config.toml
norm_place = "pre"
positions = "learned+rope"
extras = ["capped logits"]
init = "trunc"
warmup_steps = 343
decay_fraction = 1.0
batch_tokens = 131072
Each number is 500 + 40 x the weight over its row's rms, rounded and kept within 0 to 999. Layers, rows and columns count from 0. Numbers have three digits each. The size before them is the row's rms in percent of the matrix's.

# layer 2 MLP gate, 3072x768, rms 0.0351, rows 11-104, columns 432-479
097:591533561471419551444508490496520476500534539511478569506542492508477506533544521471521602455495501574545448487478443540422560501431412489486594
095:521514499466484458507533505495419499478558534523562452491527474514510532470503545479560571539521510468544495537466469441498447496472461403485469
091:522505467440506493439522465505512493549559504511534475554477513477511500466510468472498482422507499467531526472425493445429460469560482554501473
101:486542474391463485501512549478550512508516505484464466559566510500498543557545458486497500474524498438506468494523506457464459506516441443532522
098:544561507493498505497436416525499569498546535490508506434469505499444443517466470497517442521577462479478505481504464505502586472515548500560510
095:467531512518409511436465558453518509533571543527487521504508530441513527504530489534544538437515430540465488485480458487529458458485538493475557
094:465528529441424423525512450462505494450504445512514533410476507510581513523539485447529526524520508442490466523464464518530569435556512559479560
099:605512587480457530439582510512480481537464472490525498504489447595508533499529515434433456497525491455476466457521501469362610573459556527481536
097:468470514542510526463488540437522487474498477538500481554500506475474560537476497550427561548532493497487451474528524528499435504464499474447468
091:469481497473480430499517531545517515489548494460583552468549551484433495458455515482401565482460475495462460531517502401509569552553569543462508
098:561550497474500491472496580506530555495495559551425536519443578541472447491503485549457537532502473534444503536535510452499529454473463474477495
105:535495461469498445436581556457590526478477500564465501399518439551485548470404516478476520533479436470497439454421512502479442460552512444475478
100:489479490455531470527486548518515493491470463447554487491471516509509490490517486498461447507557459462505496468568464450416550530507484451513538
099:497479484463508481527464478506542429514550479507490537531543489427502535522475437477568486515479559503431509520447447476513487465477448479435529
098:481541538460440531596564538427477490497425534465499440567510483488566558504518535484555526510594485451543421520501477387418600548403495466576531
100:517563539445505480569506484494460465502494467471487583507510484571462430479479528500478450516531448522497452481491572514442536482542514539496535
098:540516528505432495511524561439520504497537497485482507533459511520511566558501558472551553563556474445523394462513577465480525502478462468512506
097:556546443509457477531518492515469523551532480503438551505549564530503454535440542532432459477461524469579493492423503566489594588581478455534556
102:424580538500483517467461441552477465587496534491435495446505494486480435534479521473492546525545474529483545590476486451481432531534525564480532
100:525506513503432464526465517483493529510588511509415558442478500532480495535486445519472514472450462576515492497486517436520419473482550512517598
099:518521522427411525436499590495488426482477472449460529466519488500585440443527552502492483442431553515488470506511588486456499640493504488523518
099:426523477445524494495546521498556438453459397514493576533554521569511555521500491488505428568525468511544528554524625532522507430536456468506527
107:497598536525531547516494476516526535511472490506484538425521508456448543481495464582416528514556513515468496472556542521469528565549490457468545
104:534542521515503444534501478468543498542517549461490449430544492485520516477540554513473484520586524539528463444510493456474521551527521511546568
110:513516555412563494533542479489521442477587440494491451439575540482464454474506416542478484523550483539468511501497452439533468532464491496505572
095:510531484445437474527506510471491489512504496541407533469515504542526560550515447549455539494479509453534418553482567487505571486506517501461489
102:461517514513489508473491525515546501464536481488509488535436492591467507544483603512424527474500490569473560438560575453521450529570459479510493
104:453502576517546479564469471524441468478473424453525506520546477519552466522488473487481484464525501455454495534464475429495476555452505560513582
102:542582470440457562490523524531561518559519544498420509523490448577521498447461537515534533476524496519501486560462521450460542464515527464560531
101:525500505512503530509434436498491550459482518523431548561516503492530502535422476501531431580456456467480499503582498560482588491550503392487469
098:459523446441499533497395515544458494444506566391466570578576489501512511428516427550388516441556479572555461447557530489510548471566484441418609
103:532524485501504497469533500546490497551566486503503561554513468434548501454523545520468469522517471570527499457462562509463539589491557511525516
107:419541508406472537455518567503564592526526495528494565552542551439485510580473474408507511457439490461475440466477466469494528520481470434521582
094:423531464482488466533514518458481531499485518528577467515526524463578526532537536512486569471465525451533428482541484558462505475518487522453558
100:439515501513464619508463521532542530469496531544577511507550575518552541517440477534553512462568555514535483505471531524565513536449507492488479
109:464565515487486472421548448470426445471562491442461475516521530504529521509458537455465552489529515484507477472530504529458584538576458478461583
099:466463527588434536493496526470477503516470501501471529516561529480530509568527514482492518469505516406514534555393517520456466436489503524498582
107:473499597472435585505503532429418482468450539468535518552564523472590579525484481451451525517486555475505505479491485471538488466489477489508507
105:528543445541465557532510514456538487497537506499465509575460489444489528556496481502517555520514548481529524494530493433521539502523514521484520
099:525469458489482479442552494455482555460495504528521481511470403535473487543492489546460497484540521555495490529488505487506470510494510484475484
109:560557538498485513491457493496511578588519561426469622514546497493518459499460400481432505547528450475465455467464552535458473442500491470485562
096:487502550489572453529442458447512463440570487500576550480555491502489476527529505463447488484439515512561403555492490583599476545475567416549469
107:567547567452398526546547453505509545473492574519548480533535541442514560513469549587481521466548425499464491502538438473497481456487525577518537
103:541510485482421585478514493499462458418479484524515567537536561546511479458504447561448578561512506483562452425544512493475544465477507536505497
101:524506519578556491486424478490525471500512530487581461436492465497527519531507583461501582469519450469474434473437517526507525495471470511498494
098:501560475539471546548467503484477521524523492485451496503530516526521465512437511507400604496446475536522550536429545570531456420529470514544515
102:527531485459518570487502404462489499417497462494455498479480508509531550516493548514485518517519481510592475493520512463510549474486422507482499
093:468472512445541511459558507483448546576538456475470538519502488444507450442577470523505515524477536394556543519499565465475508500500531514495533
099:536566533513541468494470509491482475505524580491483527447497503453520520523486498457479466486457525423491464527490583427451489506423439491525496
098:473455502437529462503498495470445478518512536470444455532471539496533527504516513520536434577569479541476564498522510478463500460487533519441503
100:510512520471462517486514496512466470543521471432562525464524499470572430446528537507535456510471450438407548532397495550459463495425595535534523
101:398502493524538531555496442520485578523463446502437540482526556514529489541493484519477492472496396401503485477538520452537519506491436436480525
099:538521474536493476486547460450489529465503564488463460500493510494585536513537438499498541492521450494467494485476490471394554497544483507483541
103:439464521569517537485551477527495476572508431445511476499536536444523535540469496495522466526473440492508470498515509611416534423528485518502525
102:516578530444525532489528494570488491518546502500481508535464542594482511458538498449556526516535497457483467470386513530489460494513476479566543
103:570472507587470550526526471458503527495440468457571486500548407513472462469451511503453475408553519419498494464459435474482502487487537517553535
102:531511479481456536469494475469485467550470478469491425522472493488479463555463424496445523477512473479539527503427504460550548437505449443506526
095:435534507530475464511541515463508487518458589483499560564480478467502479501437510468473516499554410466459570498460453499482493507424450526456513
099:490525551439509543485468499470491547496546487466540441508529525519535571525586504501533527592480484485493520548518555435430446471486556474488530
105:524551395521471564464462506530500481561546471461465449499519502452434517513441469495476448556591458468437453560435544502510543513532489453488497
097:509515429491571451467464451429482456473489437496488478507513536463520508542487487456458484578518482426551371487485489473434451465516495524541491
093:520476536512544496504495549466526496448414511566500526421604473525505588510520504569420450490490551498519446490499521494453523558530526514525607
097:568493471507535488558528571546440557463532478445526488563460456504449537479504463449394538532503540508455530458518491506482480470594455521516532
100:513533506489523560452539503523537595517487488474452448500522452510463528524504538485413540523477465538561503473512450471471512475433465437497553
100:548568471510590474487500477472391493486492480445476533428493517499476461537411475553447454505458488547438464506503443504541598542541492456438582
096:490516486513472498558487488533550450496467504468456515525475514490566530530601494480467481559540399419422515459534533450451469492474498546570529
092:534523529545497496481439537583497512473537534508508494492486553479571483489575500508494483538451496491478422518503625516540498481436503525486475
100:529554553585530551534415466475471572474589531508493525518511515494464491501417391484537517513510484464498519522474502520524532485578513496512478
099:428512570520463513484498501481523431518429428467545519481531517462493564529494473487492522555512461440528497481402476552568564537405448536459545
099:498513504435504462550540476463503509550489501518422491484540503495543584533516501493370417565479500484476521483476540516439541562578574514519556
102:534536562522495506502578484499529511505542529477473515552560556528484498571534455488495569504427547509521479507514425511523550514484515374554555
100:407529503548475489505543487533455464508578433496468494491529521518471540481470487574508434519501500496498516524495582488497438465518549502476510
106:467541514557451515449535572444456452526576448457492475539540472547542579493452504507403502491499554477525478487435465482442492582529486441470543
093:459495536455484484493432522408481450523518463406494574454494584462545520501492520459463468505498512482533473475546467505486559509510479554555544
103:545441505536533526542465464512525529460411428495499460534532528600559432486519505485556496525463529438571519532490531494546458551516489462426436
099:430527548526499490492500531565551521584497508431349579459498528482516562482476535509518447473525520465542506407513509481443485547487440468497525
109:408498484525526531416573496456442587493564508480461437486610456488468516491464564521497481601510484470532470520437495474523462471478519391510508
096:488520528457497566570444518475491485464504462503506471510520576413526566535458489484509537528520511470473403460502498446488494565499505465570449
103:556511503496543462449486505483550487477405433523481496481534491509557503483486534448510454515462536419558457490502451484540484507425491439537492
105:475505486461476408549469503479484502461512461501528486466527479423505515494528459485470497513531492518468541470398515505501474451478513442526500
096:609486526465469491472534492491465458506498561461488469533426526499444526463479496513534462491548435463480409437527510469488550510463541544507525
097:518470491435461523559553516461516460547479479478513494498483486482495546435519439473430584473563525466499496457452606466515497539587521534519484
098:451525427495444520519433483454537433532535503435447519561497488558530474540486521520512536515472515456425456517511477487473521555476475467467481
102:487537536566491528478523506523470522456573509500458477534549555468540530466588452531415544514479506592495421519524559459523574475462504522495580
099:497491517530464492540532488514425552429434578507563529468501490473496454497475443522497476546491493549504500506505457440413466493434544489447540
102:522491529578503557508539521492484542493496607482418521568547492588468497509444465549493583482494426508505521482606489482515540463592510536495545
096:475465490497529446544453495525530506475578453568453515441500533566542549470493560515451491500448558508536514502493516549510454519500512513516502
106:541522488520403585500466500431419564483491537556500469451567564493478545524469495477493520490492496496464500533487529569455587492512480475462558
095:469542513470455570443537444507452451468506526544511538489429503502553493533512523550503518533447554510485504504505525600510473580566500482447515
104:497576489495437443452524520514467527563478555539504566514487444446566525512477483396459512503496523493555451525470508420444483524461497536485509
099:498567471456492476520504522482523475461473457545444463512553449536495495503487497457527504444567507493507483401462499559498521514568556488537526
097:456526438508495525551419457489510531547435533538497513461544479456515507561537534422603422502507490462552520483444524509465518497501581516488522
100:451545546528497543400473493511457508472471460491388534486571532532548485487438533517505508509503482523488556438495557471444470436548475475495496
099:471485457454451409520531539551583489538532482527559535497461425472549489466520560496428540561491558494469508460502487474474457512435537493566470
# layer 2 MLP up, 3072x768, rms 0.0351, rows 11-104, columns 432-479
096:500503442546433570466543481431512465543493518503547482525507488520498508575567477509485521539454408497519510535505500530585486504443615510442495
093:485403489486522550499489542513446541475497399523512445501421504536481531493502452525479546513488491471499514453553536517630480542511453459491515
096:480439487520556487557516595508486537449476504465471488454459494521486491447507545484459496551426498466534448513535501531546516437514525454474477
102:518443522411514477479548557462547499501525473512479528520554549471508519573530543515469492437436465535482428566502528456495501482474572511500452
101:530501430487457446437522581485524429595536560494550524558514500505406541566537493460487512475434467431529484436405503517532539521547473483520549
093:517477548520484465529486526562402467468524541582469473503475514430474516488535517462478526518489394493566436519549493533527502459478550482492506
093:549471512546492514471547476534501510532499526506446509502497543522448509457413501507464515491482500528498539436564497527516474519451454487532475
103:418494475536414454468490447456557492500500413510504508473516469532502489438502481412555491470536575518500541476525533504464515572462437586500486
098:487473477448528482520560499556500483540513536517523466470471510543479545448497527550445496522492498476455540518427545578455501472469538444491463
094:445553533551400484484512421467491531456487476410504566573540568539475512464487461466444579510486471440489526536538505471519459535505498481453498
103:507518502504594530531511457516518544628534552474519467546452558508476490518462487501545448528408514508503477471454528434537449552532424511454462
103:502490462585503504448545484465584599540477492511470500546557514531478517500555470458522517535483510458496450470437507486558499468488535483462458
102:438467510486565478461490547563470531535519537488489511459519532454536519518497463434502491546460512416493520463478443576434494443453446464544501
101:563496510506523490533482577511464488529440512497518478460459511412427447518513507513505527537536485517551429609514477478543516514537493496517483
101:476444553550483539541547472488480496453479539478445515465546510508531601524482446503472490482441445504480468535519432526525533507434435482537473
100:510492485465558462556437459485457476471449463469572470560500478487422533521504487525534454457466435505497462464528536477534553505512509545537453
097:494469512544513464506525493497546521510402431566477440495532496486500520566484511510565461554524492483546463429477512500475527540500522440495468
099:494530483449497555509496488492567389443487516573483446523536542478600556508434491532477556549498455516463522539535483466572454468412501547464521
098:477508435483459505544519556538573539447513441512585536545473530540531563501544479507474491518475548450446453411539573524487545497489427414484509
103:515516552560461537550424466541525516542521475531492515537483500526437507462456529512541468492506490481523439513498495473547462555516535486506475
098:529557428477509475423483500494505476488566457491497507457539425447500507486503513518493478487445605520423500496511517581470512512534512448542500
098:464498510505474497530487473460540434542433474508503519528525512550502500511518430511550471539451549500535494484503565503567491460470484526503545
108:455498462502516461491460497519492629533516510527558497497481417549441491402497503467474498535478536504477559568526467539462514419580432460535482
107:534482507473440457522551490482463490540554582482455464497517502502518550441399430478472530480514566492521509551513511440543577573536473452459511
110:471497475482483478485501442493516460466462470524465573498529507492517427464504546559440562455451427474535500446416442493511555445526481494546528
096:437506439445442467480582547488501504458515566473542380508474436560475561562457551551517535513587477494506463497499464494501522532535479488464476
102:542505431515466497529540489498481555525512455582486523494506450533462550526569461516530542566500489544514559461517455490613523483601513492536486
097:547506497543470526508524491539533535527484498437418527562418424572476520518429491538475542515477511446559534557573490494447522549463531561432502
102:511512446454460441532534490491464432456512437445525500513481440556489510461483522531459520531483521501619479426530528497585551468434454492485487
102:503505429461521561468463542541471560455539509492563482516504518461522499520491473525471499462511417435459506475513488511560546478530465533396491
099:502464493528519574451567513414612525511534523498472591491571492513533534570500429539489514459453472459384450528526533513560530471390483467504499
104:469586479485530508471467481455499519517479533521528584504515509444511524537380478487454555492483544557565450522414467543391521520467473507449471
109:490507478450491466511537543508438457467492486526536407488454504514499531504520545518522429538511479525506529558545499515552436552490473521566499
090:480450489572583449524504488534456513523476582582488434442503552429488479464501508477472516458553393485561472467515468551532418458505485550504501
102:420484510461483530549495549552571479531527504473532547466536524519549521494493469499490509543443552492539507475528490492491474478461541546449530
110:526527483480449519522503458442408541522481526499483580533542448480555521477536522484581446469523483435465436530533533540447529508521504532537560
104:529518564421498483435473459576450501491461496550448464541509521575472382416531472519479481559510485518465573508552512499550420529541493494576487
107:524489549408449524523446532446454516479504587446492462560453524530562465456548466490542568542525555478450506477455474477523534510485552580572464
103:562516456583444558517587449468544538522524547486482544536483491491566548541495499548492534471476526502557513548514535474545500479607598487494453
103:495467493489562428493452564522528442471489461501503532450532472414555529509499469410479502514462447511558529458476475483508472422447499493463464
104:526511525568540518510465508540518581546525551459461506508469486527521467482497491443512491467487518511415526460522548538414542554543473552472535
095:506508501506417488561434497475471453461534486523550523530477474581473534512460561449442451533527484598502501478502527471506484567513569429459537
105:511453484460550472511530552486626450459557471525546570459506506558460562457499525475546514558512525470516479459467550514485507509530506431536477
098:522495467491440401465439498446536473485568523530505537489506558532540464536457551516419548465548498521491531485527523534526404415457500520456509
100:455480477494421464446453597514581387542539532480482433552495509468435460537550523468587454476513494528442495522478448479447516543469578469521463
101:450531509451533478493470537467406456480556514459503495497567500492551504518508486485459514461550442517520501540461463473461595528535601486496520
100:460446448527471547529499509520467471482519460503524494486549512444450563526448547527444512533496476447531494534459540524401552543493435538561486
098:512560560433468541486581483414537519495412484528583560574547517546530459546497500499471546394494525509510458539507440474451475460506414463442517
097:483487555530475525503558457516500589481460462508532466555545408454517530512497556533493482508480500409474497534503451477518545490476514509534508
099:528494456495462530478500473466451560525529462488532501494536484512515499531508500474508498482503553507460510485467499545506446514540481506498494
100:420565497456454530441516540520490460509502534547521492505466495485601544540532440474553502441468494502492517472516521528522436479518466452480483
103:543474499490485523516520547494472495466472477476479558501530436578488513432492479491500488489474512478542486546509525489489409426460494519534414
103:546479472476532441494485522470547538499457552482505491549444533410467546544485512525490520524499503469472477514554493565432463484460441514464526
103:498495517574502501430481522479529509512439489483479467466540512492543495459527540493524441519544412445513480495517533567477497503507535530467526
105:469457498469484480476567490458444490453471531549471539464498582449529545519517549521505488533484494490427558470519522538462457606498494488469510
112:513515558487454586507537448492558503471512497501470536484556531431477513533504477590495479467491449529462454486499503447441468581445561574513504
104:477533507581558479557467525484544483497436417487489459497491476514412508487515534443508414516439527456485477584458508532487549497490477480451531
099:428498498488462538498518492473449461554523480456558415462504542515504459517527450463534488492535500482514461442495493415472501583573471524478498
100:468522535473505516536464471565446456548489479480517508479434530486496439540495451536507458509489458488557540500455510490521514437485481532470453
104:465520499479437516483494454464520513459468486465467483487466526500526493562517577442517495537525482500474496507521515545527530517488541510517494
097:564527546482527422492484569482571539544503468516453625504506576507436607502480524567474509397524481444468451524537467473563494484422444531552484
093:525465470494529512507451534502512468455432511510466565453494457525508571548447563543480477416491501470506403521488496495530529471512502467535487
095:540505524543491424540523631494483501544484480427526528471531480520548494467471495413485500490503504450546474504464477534504496476484520442499501
101:526458409518485447527480508425519497519519534488500484471521521509473465542489491581517522541489491519542443472481503509541552487478536440513442
102:424498591509501526487497510462530477505488542438514466427502445495545509510534509465499464485485495499467484462556534512480466516439474580514478
098:526517481474460453558471440414513511518445528452448528517549509553561524524510436483539454570513472530513497553484437508371486494459495498433471
093:577497497424500457475517402502459490555553502561494521439522513486497514526398486494541588515483435443497517438497511460471478518502553488472597
105:526514543519552489456515540462505446498466463452492507542492501475511448449459489512509403505465503528456503477544523486509498531539438473516447
098:475526386563538506490532504463531477578469541503571489510465435425489475531436493515535481497591529453549553517518496480448471519504520535494462
097:499508448541505546547516482454542422519507486482535467526459491527507425524475468486457508426522493503491488574536463557552508568496422537510520
100:491480501507540495478446545426487548573515536472479530540462494499443506441498534480575540478588466473547483482483552496419519549524487408533500
101:552522470447559518462479447544481500556432514444527500568448533535447497457460514445425505500541481495576506501518526468421504517553508542416537
096:520507516503544475494474536488538499462458528606523512533466506471483492523513539502485509506531524549424445507549513508508475546531485502506475
097:471483480540474446566525499526526464539524423429586421501513545445611433465506483539501440430471544451525493450547601513455428512463540462489492
100:561516521478504539522468570486467479527467415497466493568500443574480519501515467498513516435494525517479460551468485478473500535561494523571505
096:570533465506542451457506563468585449498546582519537549499491421421525462557540488475450538553445480507568506502402523481490529526495476533518544
103:481509472486457482410521520439583441543524474523536459473493500574480511484446524478521439494431475565489518530453559464555475395557470447427472
097:418533447550441443561527488465521477518526530504510582532525505464519499529471514434536448536504556484499503455511462524444519496528528509523403
101:472537568518468456476550457510491509419486540480430452504437518560461523511484531429438477575549517457418544521488523521536532531539490477593525
100:494470485473511513507478517526477507512532445476470539465487549433386506449480523504610529483615474508474545555502481478485529449466491477532444
101:460512488498491493481494497547473491505512508508545514416429562515516505488468542497461505484484511495512429447437492458539536538536473529516482
100:491542503505538461465559501485455498433449500544521555488492493405489456491509492526471522576556537550472531583484561514501441497433553508456539
099:544517547546530476510518468509545498461574478513582456413456556470406541460541506474472393578491436494535504541554556496422466484456460496491500
103:545488544527479517501528517496465478495480574551485456489532560526501490559529542498478514516535458476506550526519452534425555510512536564478484
103:567525553550537554554461553488494452527542531559466522476471578540535520419541405534501502486456535468540478499515480556499514460518542550549507
099:487487491450494550513482456517534515598525473500545511506495414464491477515537450499458510484520424493484569497480525556550479505446469523481491
098:500504519522527486481545405548521562547531503458420508530565473489392548482560551496512528483496480476544489473509507548472496474466443513418486
107:496576512491499477479524474440463536569533475468474517489517450502555494469544481489582463368546493452486544475488480483439481529514536495481510
095:496522506511507484510558505425548450479483547535557530554476432467513496485450487532516554501554505512491508467469489552536459498479512513471453
107:466556531465445552470535501455433474446460539513553502483571524458486429472431493382495440491495516547491505500417464468501499427480476457419451
100:499489433481506546489396510575473522500516446580490504508443482489499553484464502467526524500489538477535423398507537501535507451511510559436547
099:479516503516544494445589589410477500456498514504488520513472524484544487486485446461495490516423422461459517479456464560497529449460526503487536
100:487477577448544518571523574569487555555548509477499542448536547446458517466488461524507445592558487520460566524450573529451438589468498555535470
098:485464476458435541534487482440547452547557555521411503481463504535603497487502548516482543527515527441558518484442463490598450418541528442522484
# layer 2 MLP down (transposed), 3072x768, rms 0.0351, rows 11-104, columns 432-479
099:542486509493419509487521450457494550543460461555591506440557477539599529531596497552489528473463450493484468608546493499493490483518452484488434
095:461435535482467477534491562458544550453531512480516489505446493509510530482500564516536516491516449514489414578533436496477431440573529449525529
093:434468516508457526512447481522473547494526540563445481495513482491457478433488516479491524517475492531473493431546525473503492478450532454543570
101:457470552462570527418516477434501478425473465479477471478470532525465497479513458544504487550482483502517524467578499545513510463525467531475482
100:497483492528522501514471516484542519562488508453487545461505539505513474526464463505448495460510489508446482525510443525492535584495471447494536
095:429476487543549518506515542467533500470471490606478487527511385467520417478586534505509512494466475517524552421506474530479523467560523456577540
095:505556446509534542521561498490468544474480512493535466458532558464433540620585537512504492499598470480559447440448478471536412502467541554595515
104:477517464568446482469484476453563492474537493481504483534499513418489419432541513486525556500501560525468530548509515500541436512510435475524387
099:433447461444533538527567535486497534501507450595489458500486486531515458546472507530506538561531527512487524531494509511429467388502538556506528
097:447531545494449587497517406517459492473456526591556583491471479462520532519522430520489535515520496513521479512550548459497532516535528476417511
103:474457450434509496491482391530456456550555504492518507506469480494496564505523467490548528470537537500524504480471527451504410540567460534527471
096:490473471519505482507497471512507509464498461511507484520475568507474475463488486534471481484468496461440501498523471564446442484410477506509465
102:526537523422515448444491545504608467524513554473436488492515529506508506584527524439486502446454531515508509445522524473577501491454576528512487
103:489503550561487459516445527511498447526470581510534472495501457489440479487476486546472502435561483482491503456430537453484488515604444530527498
100:471465438546515501471498459518487494458513570471512493496493505506535585568500525468467500526457506551488464546463473541587546459480486451493462
103:499485537473490466513491523473464516399505500494501517513483473438527586472508490488559486466523456505431488494487418525540555408521483461497505
101:527574513511532534464582475439460530549459406506501493489535508504485536517450493505483498515499492426509495494485500431471520514505416369488548
100:589493548554476552487519478437549412495541474506473554556547515538510488471454501537467568501517392511509499509483475545501540556460441503430478
096:493478508478486533520480552534528483493556513504528423514481540561512563478507459486517504498523505518464506497541513496484441472482479442483513
102:514550542481484492539491482526486425539474518549499491494576557511463512517509486543570474439447492461519424596564497487550439450425543556485505
099:490468498503467463449486531479482481506516428448561518429531469450475466498488524520485483496477551529472495465503580555440490567550467518508496
097:454513521492492504496526498442514459493480518459473568480513445542505521477560434470552439540438519467514538553486486479536517487487513562493525
108:457477493498558507463519495508554444518478437455486492456486363518531487540462497492567539532507470516493529523472521532510512529514508494489547
108:419513535475506496529549491504517440528513521543520621471435418504472510493463424488429506563491447511523468512574494490464585526561426452454465
108:490428462445454430470537586452463486517545595524547486503526555460524503526558487511486488539488545520466528531483544494443530540479553517555516
097:549514463520502541457546555572445454463485517513536485563486523497487495433457514530485498590533491520497474462552475518490488484517462519407493
103:532559419556502459470530499495556466484519444394551456476528498542486491559484567470422510502528492542513530458612517459569548437537494517525435
101:485464473507545468522503445464509512481498523443469469491465541543503533541488498582478461477460494463494504565532480484483509510510521547448467
102:533440545510504482499463502451438507460512506461620462484467460565413506476549531536469487555582524446539466458534451548520458498456455425461512
104:488510464487547559456454465570486579478461469486559466547489500539486480471500547548470500541513492569461471545557590520469449494486470492482503
100:534554571532463525452589496458498524487527463462537515487498535526517479485570507490498557507495489530526472438519478614471497511467500491507516
103:449463491549502497522541501553507493459526525515518609565473463500493479458468428452557472557554541536494471478518553517466532457605418485466482
109:529510556442458501603505563432465515464461478524500446528480475467508493448539522435523554484487528476548533492544462502535520494475533497499573
095:457472523505580457496500457495465503493473528548532461494520546540556460510533485508478476498564452529546515524519503521445451481495548550513437
104:472488500486503494507508439529569532469552528455434526438540447482536487483481453536497538493459529544566473496480454442516444438501440492449452
107:444613506433508530507541503497435490470483505505543518489512568427537557490555508485473455458466488542488559457551513517487513508486493509485492
102:518486503480495464467541462500479520493520485533519465492527466574537481483558432475499490493513405391471490557518477451513480487431424505459511
106:455501499514527423518530485548582497527547515508466465521444524504505487453500549536531534522529457516501511443569513465429512515481527544536493
104:462549529550475490488464500474457512487523471448480510547432530509506504467501518480453534524495536514460463577483472510534537544512522445575519
104:498489559440495527482471421510593451486451470585471489471531556490456511494544556423420450527430436508509500465528542428519459474463481437457519
103:511488603552570496451476477502540555467501556494468556506422498437559441470463450503466472509512547506429498516521484431460507458545406479479544
098:496501487556534473423514523499515496488558507509502469456479497487484496560520454436486387551528561496549469532448486486553530473541485431504403
100:474532531455518508567497455512499522523565463508504532486521484522461548508530469499585455499527467449517489519471561433491478532468559526474478
099:540417472496393476547502535486529421523462530499504560474480540513566512447477518539480508527482541504467528457466556491498481449551460543494486
102:490501504505413523509525533486481509478452523520461540569518515469506505464598394529492467461483471436489489496484448517531452438522547475516559
102:524456520456459504454498498405460519502526476461455512416515517515514429490479517535477510468472518529505542559456548536540461500476487533526509
101:396463499539472519493509506523481499490493469523554492488495545486480550417488602521480428484518469426536496484430619521463419461511495481535506
100:476542521511494507517533510478507531452485465550530530556489561563466521494489478462516608505489484473564560476487502497478523531479561512422502
095:463507471520512476381503510577465573509469434525508493507509496514457519514510487520411536510528523457456490492519458514547560495459502467506529
097:511407497459479456524462451499474420481533523492514545533537458515502535486505527557497556487508522534515513511545515511591481463527531511495497
100:452502480482511550518518511525581500499518527488504546470380407531493573464499451548565539442448462493490483605574522532476482500452522446469468
098:521566520510475533531492500457506486485532491466521510563471516580527490556522457489515575424406474442505536541503489499508460412479517515516439
103:520486511521451465520515455429488538488456469559505482486487558500462501490544445516524536450545494460444554513582449530464547483492433504560483
101:450496518512526460531504546530460457525473511456454433441510458520476501521520479413535417504511441432537568514538625486468515521489518510543516
103:467474559535503447502438455444469467464542496571509490517497490492549512460504507487423469478533478526419541501480410514458521427540396416427511
104:493542495557543532496533506483438524461445530443502469486521493521491431516484473478491461506544476443510489513404523566554464487482486508523513
103:444494532513482516486497500485506519506456485533570533478515472505524507479525485524433538467473596498534452481454522539513529499490563499479494
099:525443495534467506472471441467486489504542522445457489468470567540514451475490504445467445478531537451515467512469516480501477481529561543554480
102:502534448538454468446585492467523538487452536472435489471536497480488433477531493473522499432497508474541460495474446489518497477493542554484480
104:464555560505506556538424502462538485497493489540480520501604521517480513500458534475480479529498518562491450470505571552566525536469570461507528
101:551526499460515467492511524549520477487473448473447524493482555495482501430516519480347496424493495420484458519544542496475491490467458518475472
097:497460481484561557493426520549570528545478531506534517546491486523518518560466555560496491464521520464530510555541522455468473576554494532566462
096:469529472457437471478506499498539469516554497546512517459492484528490451539482485502532463499592540475545497489518480479496525537468484522485452
101:464444488553460554504497547481496497561534493470509503502583437514498551571472492507480442532495530431493526481427479498498446509558421546460533
103:487551509514480541494491472465486469487580492487509523477523500460541506495534517542511536449529499468457426528470509470504471507509376527520497
093:541552497508494505515524496497485509546495543457493466462443533524489509521464527493481496459477497566466558503477452608467471496495517501546467
097:565552418440556510491473466581461517570495476561483531439519524482479544496537540561565571478500462489514473510585480513506502411500556472577530
102:473476491510525466515507453573512493492488492515494479489498443555446522426462574461538567492529493566514465496534563511609506498494540486449524
100:479504480437532484470515529559540499559489490561436515477537590535494524492460502500529579506474465497448540515447561523504488459445487499518462
100:580481451503492497527515530441519463514478518515430507457537519521535502566455600413535551489543428543441486487552508532566526475538481576518519
102:490506524531519360487454568490502466533504567485433459506517461530502485492544461501555540450498555484531568474582564468485514524476461462499566
102:561582502505471481415539507450472522467483565485556496480476459539474496547547546486536475484589550559510539487526495568505451490574430590557445
094:557446569452524483520443481530487493410468542495579520515500506400509500494459533483516525446535514513536444495456498539496488474485490467468508
097:563456517505494528544463567488456551557532487458598457497565531508495558463462543486538503553525547424545554450571457608474526507524504509511486
089:481560498528495450488564509474468485509526560539512524436501530475527547453508531445512522528543535515474504482533515404475573506480538527497559
099:464526446464528435492499508579558479490521546507426510521533450513549480463548492490496481531530445536456474490415590519513534502400537466446547
097:489438532586499539495504573565535455564483477503482475507460452540484447460500527466439392532535460484509430493541482550545528523477523540494477
099:511466516523481504417517500518494502532496506554523480460456445483553565509487607474554449476516463505517372486495544511479490547479560437525537
104:571479498577516497507501541480523490476468496496481445494505450542460565501525555492501453544512465549531470451457432541548536538448483454575423
099:494483465454603557478494515475473561552485528431485522556410613494455451481439468483489519458574474503457436489570471517450512481492476494516406
100:441498490449433547483399473505525463476476509501544511475491531500507473435526544486563459512436457500415427425534496417527523539465427570481523
101:593571484514587465490480481441439553514447454505444494501497523455433510575485491538488459438499443520415495508586511497549488579598495440478465
103:498394490471546496495547507529459491507492492529532454414519562469505563483449523519410433533506422462521497546562555524454449509516415497536512
104:526455526470463527548499540466476497453526584517462425542538577511528482453504509556513529551484463453530475465452484471528564443468515505509504
103:508525535546540489469484547516542409529543515515470515466415538538531469483479510469530611504457518474501510447478453539510524562464529491498495
100:433423463474443601482496516496448480481522450459462476451515522527552444500511573529555449547514469475540521549574504491507528437485560526568451
100:452491577456500482498474479542513505559507486423462484475539495500444533507544516462533566460548567541561456518461514544482450447469450482441488
105:441471459441484544495490467476429526576462488434514466537555541384493503532486443493465496463466566473506497456442582566572501507508508558425524
095:426467550454504494469463492442491464530531511567523515452507495485506470524433547469514514469558539499524498574511448559447455507427484457433432
105:473514429453449529458521528513471524535526529533510477508459486480511443492421495497464463533427518489471463443539445458459474528471520495514521
095:481508497569533522425490478522592515529523518561504499472421463481493470495480489540522566482435503474515554470585580504523578487566514575494468
101:492517474515544471452521530469483518451472471495515461608466512513488415476504527518457544468519562543443494516502556510548450461462457368490510
099:484510464499515576542563584496461553543523435600476513467541545517496530426523540450503478518485498511514607496539522460469531464491562520525495
099:515542495515468534499528475540440532432495409531535540443483590488525525453586511434488492396513491452464522518534538580500478527528521484440455